From a checkpoint of a small transformer trained on Wikipedia.
Size: width 96, MLP 256 tanh GELU.
Architecture: LayerNorm before each block, rotary positions, no biases in attention or MLP, attention and MLP in parallel.
Training: 137M tokens, 4189 steps.
Each number is 200 + 40 x the weight over its row's rms, rounded and kept within 0 to 999. Layers, rows and columns count from 0. The size before them is the row's rms in percent of the matrix's.

# q: layer 7 attention query, 64x96, rms 0.186, rows 17-31, columns 0-95
# k: layer 7 attention key, 64x96, rms 0.188, rows 17-31, columns 0-95
# v: layer 7 attention value, 64x96, rms 0.367, rows 0-20, columns 0-95
# o: layer 7 attention output (transposed), 64x96, rms 0.35, rows 0-20, columns 0-95
q17,123,161,149,181,209,196,216,202,180,115,237,207,176,135,169,163,188,196,260,160,267,165,183,198,105,165,220,256,200,189,201,230,166,237,206,181,235,243,176,206,133,200,194,186,227,204,237,224,222,149,274,213,284,244,178,206,185,137,130,199,231,237,212,171,237,179,110,218,190,194,177,196,271,192,170,115,175,225,226,87,183,130,188,223,248,230,150,155,180,171,247,140,195,159,192,209,214
k17,125,239,208,180,191,168,211,220,190,144,196,198,235,163,277,184,172,211,256,216,196,181,244,284,130,162,247,310,211,182,235,205,192,246,185,162,158,209,215,205,248,205,204,230,228,268,175,239,110,153,151,218,232,187,198,177,204,260,163,221,253,213,174,186,186,201,162,162,159,189,183,203,274,217,213,211,159,204,262,220,229,138,117,97,178,204,259,187,93,206,210,180,247,148,218,204,226
q18,121,204,165,206,219,194,267,187,168,234,124,237,123,198,178,173,155,188,207,206,217,208,146,132,211,246,177,228,179,165,180,194,283,200,153,207,212,122,226,140,218,200,184,193,200,222,213,212,264,241,211,180,161,225,196,139,242,147,186,211,185,183,182,233,166,205,179,181,212,250,180,220,241,196,223,192,103,259,210,247,191,226,279,68,163,232,182,101,252,204,227,137,162,172,196,275,212
k18,128,183,178,235,194,177,206,205,187,142,173,223,197,191,224,191,170,198,217,178,230,85,87,259,167,199,214,254,240,184,225,221,221,69,206,168,180,164,186,229,206,212,269,180,146,220,187,236,181,165,173,183,257,197,209,132,208,115,208,193,191,202,220,158,127,221,184,244,162,174,185,246,179,227,175,256,117,259,223,221,204,223,209,88,204,217,199,216,244,240,161,136,155,204,210,225,196
q19,112,281,167,185,189,172,246,254,177,198,254,245,243,156,165,189,239,139,216,240,193,189,102,256,127,192,183,236,187,225,219,236,147,199,180,217,202,102,236,193,243,186,194,202,233,296,151,184,246,235,268,140,106,185,231,244,173,225,200,202,231,216,221,193,202,197,152,192,251,230,199,211,192,145,211,191,219,147,252,188,198,165,218,192,187,195,113,229,174,156,214,219,214,246,201,247,97
k19,118,237,212,134,137,256,234,169,174,182,227,256,201,217,152,173,193,151,200,136,167,128,204,249,248,173,129,200,156,203,99,213,161,207,228,206,258,160,206,189,173,162,209,223,93,169,151,182,293,212,199,184,274,218,162,234,217,186,206,231,261,174,216,179,175,186,144,173,254,263,224,237,189,138,175,167,222,201,151,181,225,270,164,227,206,267,216,219,158,226,227,259,170,169,207,162,215
q20,113,143,216,162,136,141,206,176,174,145,203,212,224,190,183,194,186,221,232,134,139,173,198,223,265,179,183,177,215,233,229,252,228,185,231,191,211,239,202,163,180,153,159,235,186,251,155,217,233,265,178,247,222,147,214,210,154,230,141,197,128,148,164,172,168,204,260,213,171,164,110,266,268,241,166,262,214,181,187,236,167,167,209,158,138,225,131,125,108,172,161,152,199,201,177,147,249
k20,119,245,228,223,168,194,224,232,186,156,160,260,221,264,167,193,155,188,218,169,189,233,207,228,296,157,192,206,139,198,194,198,201,221,133,184,224,286,162,136,212,196,184,228,164,245,201,272,184,194,181,204,87,215,210,260,148,184,157,167,114,239,128,169,229,251,130,196,116,221,198,174,212,185,225,212,210,149,164,207,230,218,205,255,247,205,176,151,221,212,277,170,234,186,262,173,250
q21,115,201,208,187,199,137,225,190,192,265,175,231,271,149,200,226,243,287,216,190,215,241,150,229,197,195,194,161,258,217,204,213,238,200,168,160,226,247,256,213,158,214,160,205,198,106,222,200,255,202,238,218,220,227,194,121,277,202,216,226,232,275,170,199,218,249,51,213,180,228,218,212,163,241,233,177,198,247,169,279,214,288,300,190,181,178,204,232,195,170,176,223,195,206,177,211,219
k21,121,159,265,193,172,188,234,221,234,247,174,181,215,219,205,234,168,197,247,216,159,274,340,243,200,207,159,92,187,196,188,220,241,182,238,260,143,200,168,175,171,162,229,181,201,111,222,245,237,194,212,216,218,208,270,165,203,176,254,219,194,191,215,178,187,214,147,180,185,246,180,171,152,197,239,212,120,199,228,199,296,235,217,184,190,221,174,117,222,180,146,137,234,198,152,263,160
q22,113,204,202,224,203,245,233,153,248,259,218,182,169,242,208,181,204,169,190,174,203,183,230,191,199,171,230,211,181,234,184,160,150,164,147,214,199,172,203,115,239,217,268,219,135,93,154,221,201,205,211,163,210,256,180,145,139,205,130,175,240,142,233,170,203,190,195,183,288,85,225,250,302,214,286,198,251,192,198,185,193,172,221,191,213,225,225,147,131,157,228,175,222,223,194,186,128
k22,116,168,212,129,107,231,264,233,182,174,258,245,149,198,219,210,223,149,201,234,124,196,270,222,245,216,251,190,214,198,250,146,157,145,186,225,228,205,185,174,133,109,290,193,228,207,153,236,102,157,209,221,184,134,193,207,230,220,185,221,182,196,267,179,192,199,172,173,254,169,163,224,215,189,238,231,255,195,210,215,170,237,188,216,217,221,224,195,261,177,202,252,189,193,185,319,239
q23,119,124,168,177,224,144,162,166,247,112,134,197,163,235,157,207,192,187,274,158,213,220,190,131,214,193,169,123,213,207,173,190,225,207,205,198,255,97,240,210,245,178,164,288,259,152,151,235,234,199,200,205,168,204,241,202,174,178,295,214,244,224,264,162,169,235,235,165,191,172,222,214,207,182,208,189,201,175,222,230,201,210,178,227,99,197,192,277,270,151,219,191,171,191,182,129,212
k23,120,201,172,260,234,165,171,220,221,238,167,229,184,262,222,149,214,151,217,200,190,168,188,152,204,183,218,162,219,183,167,206,173,156,209,163,230,205,139,147,233,207,183,195,201,266,191,283,303,145,185,228,180,179,233,145,168,242,220,243,186,198,213,164,260,244,124,188,210,199,179,207,227,192,176,163,268,130,230,209,189,207,213,288,107,182,237,221,207,128,135,139,94,132,204,186,180
q24,120,235,171,233,105,230,171,154,171,182,179,181,230,275,266,230,161,192,158,173,213,225,218,127,160,238,267,215,269,196,156,225,185,206,199,190,120,149,232,236,171,181,245,166,172,222,223,174,321,292,226,207,256,133,186,183,177,217,169,172,218,312,165,186,216,180,216,204,209,135,149,193,220,190,187,168,228,220,197,206,216,285,208,148,151,150,199,225,213,181,184,209,221,214,214,250,185
k24,125,237,125,222,191,253,212,139,148,157,253,176,168,160,242,227,180,161,228,213,263,234,202,187,173,214,174,210,161,204,232,234,188,159,179,210,200,190,183,170,200,172,110,200,199,159,109,185,296,283,170,160,287,178,181,195,231,219,164,205,168,227,157,219,160,201,161,152,135,164,188,175,146,229,233,276,238,191,217,171,220,218,289,218,142,184,155,252,182,180,273,191,152,249,192,145,191
q25,123,215,246,135,188,216,160,231,249,212,177,156,194,247,201,241,192,228,197,215,160,135,160,122,202,169,184,232,172,247,274,196,242,227,201,231,116,215,194,161,191,212,158,165,193,184,165,227,224,126,198,203,223,181,163,187,278,227,244,176,195,206,320,186,243,249,179,183,258,216,268,223,193,236,163,272,224,121,278,228,199,211,212,199,217,229,100,259,141,183,230,209,236,165,181,173,172
k25,129,204,214,180,176,234,267,210,161,154,240,193,185,136,224,210,212,194,166,184,200,144,182,159,200,245,201,176,143,224,222,286,214,208,223,182,189,232,222,110,237,211,143,164,203,154,212,237,238,194,221,221,87,223,151,160,208,221,318,201,186,237,224,197,234,176,222,278,192,216,176,253,174,214,177,252,264,208,239,235,184,181,181,81,239,244,162,221,167,186,168,211,166,225,248,117,157
q26,122,202,238,178,223,218,190,244,160,220,221,226,210,232,171,173,175,238,141,96,218,194,172,202,137,164,151,226,190,232,233,184,134,176,213,206,194,184,197,108,201,201,247,217,146,222,232,245,324,189,122,225,175,216,281,172,203,190,128,178,182,181,215,261,118,135,201,213,169,226,250,133,154,220,191,221,131,215,165,281,189,168,196,255,197,152,235,241,202,201,151,213,223,194,148,183,200
k26,117,194,231,218,277,250,165,179,192,188,188,206,234,162,188,204,153,190,86,208,230,247,295,172,142,210,221,242,178,236,210,221,124,242,224,212,181,212,217,154,252,235,265,256,209,217,285,206,179,163,131,158,189,213,204,193,228,132,232,194,172,220,265,189,191,147,172,173,176,193,291,185,194,155,163,196,181,233,298,247,173,238,264,223,210,171,181,136,204,159,196,200,144,208,207,190,269
q27,122,225,255,164,168,167,193,269,253,201,206,201,218,268,238,173,257,229,183,249,242,190,229,169,170,198,197,125,220,204,297,173,231,125,207,211,183,207,176,194,232,223,179,205,263,156,262,195,139,263,223,206,233,212,257,244,158,141,125,185,174,189,150,196,219,169,196,270,241,246,233,241,128,199,225,172,235,197,253,250,165,175,182,173,151,272,233,236,163,236,285,200,259,206,232,247,202
k27,122,229,235,179,189,181,171,208,160,263,132,228,256,230,257,146,224,214,200,259,215,211,200,171,149,135,137,141,179,198,258,164,216,195,195,184,282,200,307,176,210,202,312,215,150,242,244,229,111,222,208,236,212,179,210,215,210,139,247,244,249,207,185,148,241,157,171,227,234,142,200,230,213,243,167,168,174,195,180,181,233,154,214,139,218,180,143,215,261,207,225,225,196,272,246,173,208
q28,121,133,131,192,220,224,167,248,207,230,192,244,252,183,279,148,170,176,190,239,238,206,136,210,230,165,149,145,206,181,168,236,257,260,233,208,185,188,164,234,262,189,207,215,221,246,166,264,177,156,219,131,198,203,157,183,132,182,169,192,217,186,227,309,194,174,196,218,151,170,165,251,167,170,232,215,222,231,199,241,150,259,219,128,246,157,207,214,191,154,170,218,321,170,229,136,186
k28,125,209,260,169,294,256,185,203,171,195,207,210,113,167,237,201,164,159,181,185,181,246,153,221,211,208,217,157,215,175,154,212,263,170,139,194,207,182,202,213,215,214,220,231,225,195,225,304,165,201,282,195,209,164,189,176,190,168,193,227,226,184,188,238,173,121,185,244,81,267,155,228,241,233,173,236,246,153,172,208,163,226,263,154,240,185,188,235,139,157,238,276,238,231,118,184,198
q29,119,181,218,205,223,154,130,217,285,221,179,165,219,235,180,182,252,197,247,171,156,202,227,224,246,167,186,165,252,163,267,212,158,220,188,154,243,183,258,209,243,146,207,266,198,241,234,206,201,248,175,289,196,193,192,139,231,255,196,199,236,237,150,250,229,212,262,173,259,164,136,189,196,235,224,162,151,249,268,176,225,259,223,222,242,105,182,155,229,227,254,216,234,238,209,283,158
k29,116,159,205,174,262,224,164,180,152,199,225,156,209,158,277,206,210,225,209,179,209,199,157,245,180,145,175,195,281,190,255,165,240,215,169,172,117,185,182,112,218,231,202,233,152,231,220,238,232,220,149,198,208,204,237,189,219,190,224,173,175,242,187,219,152,231,199,225,269,108,161,223,184,222,171,196,177,270,132,274,182,236,228,177,256,128,250,148,236,180,252,230,309,175,233,224,142
q30,123,223,199,186,267,217,156,172,210,212,192,233,157,185,187,212,245,195,226,245,227,232,175,216,235,173,200,193,194,193,236,170,84,249,212,167,163,269,206,231,210,195,258,193,152,161,160,218,296,206,207,203,172,201,177,113,197,158,209,171,174,189,188,186,238,196,253,216,139,236,260,284,182,175,154,244,223,268,242,183,184,225,185,228,151,159,301,208,243,320,221,231,241,180,157,265,190
k30,129,210,211,185,187,198,215,165,191,215,188,147,178,197,221,157,183,276,210,161,166,258,160,251,204,191,188,148,224,178,201,159,109,279,201,190,242,179,182,129,140,275,191,184,211,123,214,164,245,234,206,207,175,158,205,154,215,177,265,265,169,141,199,184,215,198,222,207,145,117,206,225,154,131,132,287,151,175,246,176,211,275,199,172,169,199,221,279,222,250,217,193,217,147,136,194,240
q31,119,198,245,252,187,255,220,227,201,177,233,221,155,258,231,176,214,220,234,199,216,159,185,188,205,209,183,160,209,181,181,216,212,215,126,172,143,231,217,251,156,230,225,225,161,230,233,167,166,243,233,141,252,191,264,173,214,135,252,121,189,166,172,191,197,197,140,83,169,235,217,175,183,170,234,228,284,183,217,162,280,157,217,163,156,161,121,186,224,203,124,184,263,151,241,112,176
k31,123,223,235,252,161,235,185,226,162,225,197,249,112,207,212,157,214,235,214,184,169,163,241,208,149,183,238,248,179,167,215,208,163,135,186,173,285,271,187,192,169,177,147,193,152,257,186,165,243,185,253,230,212,191,214,196,201,145,203,159,281,255,169,245,180,153,326,173,184,122,191,152,216,215,228,185,234,202,227,210,198,129,219,141,201,188,173,124,254,192,141,199,248,135,153,196,227
v0,101,258,150,196,127,200,122,176,247,179,225,153,228,188,162,204,224,238,207,180,155,186,212,141,123,183,255,146,165,194,147,138,216,232,181,195,171,186,205,173,147,275,211,226,218,182,273,169,230,184,140,188,220,224,187,225,162,172,163,193,212,155,166,125,102,285,233,315,194,222,186,232,237,187,221,204,253,283,192,188,212,197,252,221,138,241,176,221,228,170,193,236,214,208,175,196,247
o0,098,160,217,154,231,229,231,216,205,321,143,256,252,228,196,144,188,249,209,148,229,189,220,215,232,179,222,179,208,260,256,201,239,208,221,207,244,157,206,231,168,159,175,206,175,234,129,201,215,183,206,224,133,198,199,282,227,143,216,142,251,140,258,150,270,151,221,184,171,119,152,199,165,224,200,185,158,213,182,219,190,227,210,196,235,138,231,250,166,158,198,134,221,237,179,94,175
v1,106,191,142,166,170,207,142,220,248,217,194,227,110,148,257,217,166,202,202,281,185,171,251,277,228,241,165,228,265,79,189,229,241,224,220,213,204,183,197,174,219,234,175,255,140,200,200,180,172,188,199,210,160,304,190,270,241,164,150,185,179,187,174,197,236,261,163,218,157,185,274,220,192,231,137,170,167,245,267,270,172,193,148,208,200,173,189,232,201,183,203,225,173,250,177,143,210
o1,108,212,292,200,236,135,199,202,219,237,216,234,241,228,243,210,218,139,217,214,192,202,201,180,220,137,247,202,191,185,160,166,157,251,271,168,228,211,243,194,190,252,196,203,241,120,173,266,227,135,244,204,229,146,158,90,166,210,202,155,275,178,182,225,208,179,213,165,243,204,137,152,243,144,229,218,243,141,191,201,133,289,283,155,164,165,199,244,206,228,176,170,187,167,219,159,206
v2,108,237,235,233,207,233,162,110,196,171,194,274,212,242,218,159,252,209,182,251,120,253,117,192,194,198,158,250,146,188,227,254,223,273,187,220,170,192,187,184,185,243,108,252,213,175,209,213,205,101,195,276,169,159,163,174,144,157,165,195,182,130,234,151,139,204,231,167,223,292,173,194,153,190,206,142,209,191,250,202,198,224,197,193,248,178,134,215,175,205,225,232,212,197,241,243,171
o2,102,205,222,246,154,257,161,243,169,228,193,161,193,143,244,153,214,149,288,257,254,187,221,205,183,214,218,187,177,214,211,208,237,176,137,176,238,185,206,249,162,158,222,121,228,236,257,139,274,288,233,179,163,181,244,170,252,199,252,214,185,219,63,206,247,161,171,239,212,245,204,207,208,207,224,199,164,185,150,171,206,246,179,160,134,194,219,193,232,222,125,145,162,232,202,147,197
v3,105,111,198,199,128,161,167,236,232,207,202,233,226,172,168,210,239,208,276,213,143,164,218,248,264,222,161,165,232,198,192,229,213,235,209,129,203,260,245,222,231,175,132,222,248,194,243,247,239,216,205,124,182,226,162,144,109,217,177,223,291,213,231,153,126,216,208,196,219,161,225,154,166,182,174,177,226,172,212,162,142,164,226,200,187,253,270,200,265,208,235,208,181,302,217,199,237
o3,107,283,241,208,169,236,183,231,166,234,130,308,136,190,201,121,238,197,170,197,258,200,151,149,191,212,157,248,214,198,258,161,255,199,190,238,137,209,231,202,170,175,274,218,99,288,159,255,161,188,173,202,233,235,173,155,206,206,204,185,157,155,248,289,210,188,210,236,195,254,151,180,209,182,259,160,182,197,185,127,207,257,183,142,206,175,184,181,217,202,196,212,202,196,193,206,256
v4,098,210,181,206,256,201,114,210,158,164,224,245,164,126,168,224,206,239,240,205,171,145,157,182,234,170,215,149,168,227,236,168,230,231,147,215,214,125,206,243,212,182,225,156,145,209,173,230,152,194,238,209,127,176,155,197,219,235,211,205,184,179,200,247,170,221,191,223,162,176,275,221,161,187,194,166,107,143,241,213,251,224,269,207,126,283,127,184,238,208,195,315,196,158,244,245,180
o4,108,197,178,216,151,215,247,212,119,216,192,243,214,268,303,194,150,186,156,221,217,181,236,225,157,181,196,170,245,195,187,225,218,188,174,168,170,238,226,184,127,191,214,191,234,171,275,174,241,240,184,225,201,148,237,207,171,276,220,165,218,264,188,142,184,164,187,150,167,240,173,143,257,212,239,174,257,189,202,112,162,186,130,207,278,180,322,203,164,182,151,167,247,226,155,225,213
v5,100,244,234,151,210,276,197,238,247,172,260,159,248,199,199,171,151,257,267,187,189,211,147,183,257,251,209,157,233,255,154,225,198,132,183,175,126,209,211,199,136,199,209,196,81,242,187,122,171,239,240,198,154,162,188,222,173,214,196,206,224,215,240,229,231,155,130,253,135,176,197,193,187,260,253,194,161,240,240,185,217,229,259,223,198,165,173,260,169,183,163,221,232,122,219,172,246
o5,110,232,204,192,312,160,190,185,184,218,124,239,192,279,204,193,229,178,188,213,233,192,220,179,185,184,201,165,204,205,207,175,260,207,239,175,243,201,153,112,211,173,240,202,257,184,198,173,169,198,180,214,166,289,264,244,191,205,291,187,161,228,152,214,126,208,293,162,175,215,238,164,194,137,136,231,211,220,202,155,145,213,245,268,188,219,194,176,179,269,188,80,168,187,183,190,212
v6,111,159,204,281,142,167,192,147,206,196,171,227,238,190,227,232,134,229,204,181,215,251,127,222,198,171,252,164,214,194,224,205,271,274,169,188,227,174,184,155,133,246,222,196,190,205,148,248,205,169,168,159,160,187,169,218,211,224,219,168,269,217,240,247,220,149,174,178,178,295,214,165,210,154,174,135,245,221,100,175,244,210,182,150,264,128,216,263,207,174,231,270,139,169,151,198,226
o6,111,235,186,203,183,208,197,173,167,170,201,149,229,188,205,200,183,226,238,245,180,155,181,158,105,170,181,214,208,209,229,155,267,122,201,253,188,312,248,192,226,249,164,214,152,239,211,144,284,153,256,256,130,228,204,198,197,97,170,231,186,159,193,209,205,235,211,120,152,230,212,162,212,186,244,176,182,207,236,231,201,186,281,178,170,206,192,197,197,246,105,173,214,288,197,210,226
v7,104,246,174,144,176,157,216,210,232,176,207,221,162,124,273,249,154,231,219,163,182,193,187,185,146,193,161,192,232,188,232,172,212,161,142,154,242,196,222,272,264,253,208,171,228,246,153,220,225,208,124,228,220,170,142,290,168,187,265,139,165,161,221,151,240,176,213,253,210,283,163,116,176,108,217,235,152,202,169,206,225,141,184,256,236,243,136,195,185,198,151,213,196,195,206,203,203
o7,102,196,171,204,248,170,127,169,150,147,247,196,229,153,117,219,261,217,175,216,149,206,276,193,183,146,190,153,195,145,240,149,204,196,191,207,203,172,259,223,184,199,211,228,218,204,193,247,323,253,191,297,176,118,201,183,175,213,210,206,194,240,204,247,168,157,240,163,175,175,250,247,237,224,202,192,177,260,227,218,179,163,212,195,202,133,293,205,249,142,220,201,189,105,170,193,180
v8,099,245,117,243,186,193,211,130,232,258,166,234,140,150,215,193,185,155,192,279,186,225,160,238,253,180,141,195,203,187,152,232,133,198,219,111,184,175,185,221,187,131,181,146,185,268,216,197,221,191,214,199,132,195,182,233,201,238,241,205,151,284,233,247,151,221,255,237,194,201,176,172,265,234,227,211,172,284,171,153,225,221,181,209,224,267,160,275,232,187,207,194,211,170,127,146,164
o8,111,208,206,200,220,237,246,206,176,167,223,230,178,209,191,130,180,145,234,165,239,161,255,188,166,164,238,211,190,206,245,145,276,246,217,245,229,246,200,139,146,166,169,227,193,180,209,299,184,177,203,218,190,213,198,268,278,150,121,208,196,251,95,193,161,154,135,157,233,181,163,177,183,210,236,188,205,200,261,210,156,138,175,182,154,177,183,208,266,193,155,296,200,219,267,238,238
v9,102,226,151,204,214,233,97,213,214,274,236,170,162,168,176,221,174,239,177,188,181,209,210,205,111,192,199,159,253,177,176,220,229,216,205,207,240,234,167,180,129,214,188,196,181,255,154,233,156,175,211,234,202,258,157,178,178,212,241,262,230,224,155,178,233,219,127,208,198,278,233,225,129,216,169,274,278,227,143,181,229,217,197,149,250,209,236,174,166,309,246,169,237,123,158,163,164
o9,103,181,239,117,194,206,254,213,262,195,154,258,188,152,159,271,238,209,181,290,221,286,218,181,173,180,238,191,189,182,167,227,200,167,240,226,224,187,232,169,158,192,213,138,140,175,218,169,283,234,137,198,172,130,170,258,173,167,188,209,294,189,280,164,166,201,212,160,222,184,172,149,223,121,197,200,208,161,195,201,199,232,165,279,141,253,168,176,209,127,205,206,213,252,237,217,207
v10,108,204,199,139,211,255,205,193,232,254,166,227,181,231,205,212,239,169,176,222,261,166,173,307,156,139,226,275,185,203,188,198,215,126,161,255,199,288,195,139,196,170,152,199,229,172,280,195,176,244,209,164,239,168,223,160,226,297,191,89,201,143,213,213,192,256,190,239,223,229,191,226,143,211,255,176,179,172,232,219,179,236,226,186,236,203,120,256,215,180,223,157,152,181,241,211,239
o10,117,246,189,140,231,208,161,230,135,135,238,154,228,112,262,222,221,253,301,234,212,140,199,206,260,203,237,204,180,193,160,187,172,231,183,162,215,149,150,246,154,228,188,172,224,207,182,234,175,134,115,205,199,204,312,197,173,182,168,237,171,138,282,238,232,150,199,209,238,203,180,141,236,228,213,200,225,193,245,159,188,165,235,240,200,129,225,273,157,219,213,181,225,202,158,206,203
v11,111,172,201,200,188,226,239,226,224,204,157,202,217,170,172,287,115,126,213,224,157,150,173,261,254,245,224,176,116,201,231,169,197,242,207,168,209,167,204,221,249,215,218,142,221,173,203,166,216,183,195,259,245,152,301,212,239,251,181,197,156,194,211,212,220,110,244,265,226,176,249,255,167,166,156,224,207,201,163,216,267,179,242,173,203,122,164,204,154,188,265,163,176,159,243,122,239
o11,108,171,211,195,209,288,193,82,198,244,229,180,247,175,203,196,216,188,226,199,203,198,227,225,173,218,194,125,206,236,242,205,236,132,205,237,135,144,226,217,227,252,174,143,193,136,256,189,148,173,132,237,203,229,187,221,106,179,202,212,217,303,174,284,222,174,169,140,182,208,163,159,213,195,248,224,228,168,226,172,318,230,246,214,235,186,162,211,192,212,180,212,134,183,191,236,170
v12,107,239,266,189,191,224,212,154,159,190,194,247,184,161,199,190,242,174,178,92,202,199,163,255,194,176,293,192,189,144,185,158,283,184,197,204,211,176,200,234,243,235,170,275,159,209,171,167,167,228,222,238,182,132,134,233,124,171,210,248,209,191,261,177,240,223,204,187,219,165,183,179,280,181,281,263,152,199,181,161,232,225,164,206,203,168,248,195,250,128,195,173,156,229,286,209,133
o12,114,107,201,229,184,182,176,226,137,229,231,153,210,288,195,194,217,280,175,195,229,219,147,201,236,144,133,235,207,158,143,225,200,211,257,215,190,240,195,271,199,180,251,227,258,173,216,198,266,254,118,211,213,235,248,221,235,213,164,88,164,233,165,207,195,153,185,142,139,273,228,227,159,242,248,206,173,209,218,224,186,198,224,167,147,170,112,251,180,195,180,164,201,188,215,166,208
v13,098,188,198,183,158,184,120,164,236,237,194,181,186,226,248,247,162,225,158,221,142,257,117,166,201,173,241,261,149,219,218,234,148,193,220,217,176,163,193,184,220,118,204,230,209,184,128,212,251,160,234,220,237,245,239,144,212,203,232,171,190,227,217,180,269,259,213,257,171,159,175,205,266,198,195,145,184,140,203,108,155,228,235,186,255,277,216,157,144,208,226,209,205,109,209,223,278
o13,103,211,180,256,248,216,134,265,195,218,202,271,131,133,155,159,165,200,262,168,184,206,205,186,179,127,171,231,177,215,164,263,165,214,158,173,132,263,193,199,165,245,161,170,215,209,207,149,137,193,158,181,168,230,230,234,197,179,164,286,314,211,150,145,209,236,233,190,222,185,223,214,180,178,179,244,189,312,219,166,218,267,173,212,218,191,172,252,196,197,185,177,267,188,244,226,153
v14,093,262,207,196,227,215,195,116,238,157,197,179,233,201,237,168,167,228,159,210,154,189,264,154,252,134,226,144,128,165,206,209,247,237,116,146,186,280,175,209,258,219,261,114,203,182,249,186,254,207,250,206,275,200,131,134,225,187,191,194,241,225,209,155,220,228,227,192,223,233,144,168,206,189,150,257,185,195,179,211,183,224,183,175,243,121,161,171,194,215,109,232,157,213,183,233,231
o14,108,180,98,247,192,167,210,200,213,244,198,137,181,150,184,167,214,187,248,209,197,255,178,212,158,217,229,209,203,204,298,207,171,227,202,214,282,180,238,242,167,204,175,252,219,194,202,220,223,247,250,169,251,151,181,283,114,144,248,127,130,213,278,167,213,161,186,132,244,149,193,241,208,187,163,149,246,179,187,175,235,231,151,203,222,163,172,204,183,258,194,116,176,244,212,252,212
v15,107,238,181,177,316,162,228,234,196,176,177,212,240,221,249,201,242,239,227,219,159,220,135,153,223,210,277,216,183,208,239,263,168,187,197,206,221,195,166,208,234,191,162,228,164,157,165,188,169,237,224,211,204,259,228,230,239,199,182,206,248,284,176,218,143,231,134,143,210,206,169,194,134,274,201,193,117,292,169,230,153,301,131,191,253,236,224,182,148,182,209,235,171,185,135,212,199
o15,101,202,264,261,152,159,192,205,204,179,208,244,149,197,135,125,217,178,231,166,183,155,252,168,220,264,157,158,212,218,167,223,163,206,183,227,198,258,200,172,204,230,228,226,277,239,239,154,209,140,234,173,185,158,222,257,186,242,215,213,203,156,220,253,154,153,219,159,238,201,211,194,234,221,127,166,248,135,175,200,201,149,154,230,188,228,188,205,108,314,121,275,174,229,236,179,244
v16,101,227,148,161,93,210,103,221,160,247,229,159,241,227,231,186,137,218,168,196,168,195,268,249,234,191,295,193,197,192,222,187,148,222,215,143,152,271,213,198,168,123,215,229,264,224,165,220,231,232,176,237,252,158,207,155,150,152,173,206,184,200,242,252,168,119,178,258,222,226,188,230,243,202,175,177,216,237,134,254,154,171,160,193,231,203,168,171,262,190,238,180,156,250,195,217,187
o16,103,229,250,188,230,193,216,215,197,202,150,227,189,145,157,112,240,189,192,158,173,224,145,212,155,190,242,171,160,191,276,163,202,207,274,183,138,166,199,278,208,205,192,158,192,229,211,164,231,174,179,222,235,173,177,222,229,193,260,210,141,283,225,100,230,288,206,211,161,231,188,207,109,198,209,166,206,169,270,240,201,178,183,240,104,152,201,225,199,308,222,228,237,171,211,210,214
v17,097,190,233,258,264,241,225,175,158,181,202,257,179,176,204,197,231,218,266,208,131,157,225,181,246,270,199,172,197,194,185,137,158,218,278,210,185,198,189,195,205,198,260,152,240,164,237,220,243,174,152,79,194,119,217,187,242,189,169,180,140,202,148,276,237,222,243,218,184,226,293,198,173,234,194,211,166,207,194,147,196,128,162,168,243,176,156,209,216,176,229,163,189,145,219,184,303
o17,110,223,195,174,190,242,122,183,172,190,230,163,203,233,189,232,270,202,150,235,113,183,193,256,157,199,257,308,249,254,279,163,200,174,110,256,220,210,258,201,243,201,212,208,175,163,207,180,99,229,154,229,134,217,207,197,138,256,187,203,181,249,198,193,218,147,194,241,199,134,151,216,215,145,214,195,208,219,218,186,111,216,241,243,183,168,210,206,172,227,133,248,211,231,188,170,169
v18,100,175,236,221,239,157,192,191,245,172,24,174,126,218,211,189,164,179,210,215,164,202,170,139,228,289,232,232,228,232,146,157,224,229,235,143,284,278,236,188,217,145,232,181,164,191,163,184,208,209,210,213,223,126,225,229,220,184,200,184,214,225,217,165,225,168,181,164,199,209,168,220,198,160,222,173,224,142,237,176,214,283,120,186,275,224,166,202,250,193,200,185,170,235,165,181,159
o18,109,206,153,195,161,182,214,169,172,212,253,191,178,232,146,232,152,129,180,195,116,137,218,214,212,215,204,285,178,162,223,261,174,253,209,146,243,211,227,172,149,266,185,96,163,180,227,155,223,216,201,211,218,235,158,213,246,194,195,205,202,221,202,358,242,212,212,164,245,249,219,151,185,242,232,196,160,196,209,196,217,149,245,214,205,144,143,160,157,264,222,210,180,183,215,208,273
v19,105,129,216,177,200,248,212,211,351,247,207,142,171,182,262,254,205,216,178,172,145,234,131,206,173,195,165,259,262,240,225,195,173,151,176,192,212,203,171,139,233,188,217,271,155,168,167,226,194,149,169,199,176,233,148,216,215,271,179,241,230,179,272,142,109,215,198,185,216,182,234,189,216,189,239,253,209,257,222,195,202,217,141,219,207,189,110,197,169,180,201,149,155,179,173,173,243
o19,108,232,218,212,176,152,178,183,153,142,241,320,222,125,185,207,182,243,332,225,213,224,242,231,228,212,208,176,259,162,194,250,186,235,188,172,202,225,236,225,227,213,210,116,174,146,109,221,161,274,235,197,145,173,246,228,207,131,162,223,179,185,139,277,162,172,180,135,191,185,151,182,153,207,194,178,185,244,208,227,167,236,221,203,180,213,215,186,246,219,195,157,181,173,227,173,265
v20,106,191,135,246,208,292,242,263,201,253,224,219,183,251,211,194,167,213,245,254,228,159,238,192,240,128,215,177,286,303,113,173,171,113,130,228,191,168,255,207,178,212,191,220,277,150,212,163,210,139,194,229,185,160,179,190,236,165,249,190,201,249,240,127,186,153,194,189,174,197,170,225,209,161,191,185,180,235,246,205,164,205,185,243,182,133,266,165,169,209,245,184,193,169,250,187,187
o20,106,218,273,203,185,162,218,218,164,176,206,188,185,165,222,100,203,215,99,243,137,189,212,187,186,233,210,198,178,168,204,234,241,166,228,143,255,208,166,211,183,115,184,213,210,174,142,230,189,258,177,221,225,221,182,218,162,162,109,179,203,161,221,186,227,222,240,193,255,152,234,243,154,210,240,331,206,161,265,197,250,189,203,219,249,330,216,208,139,187,202,184,191,168,229,190,187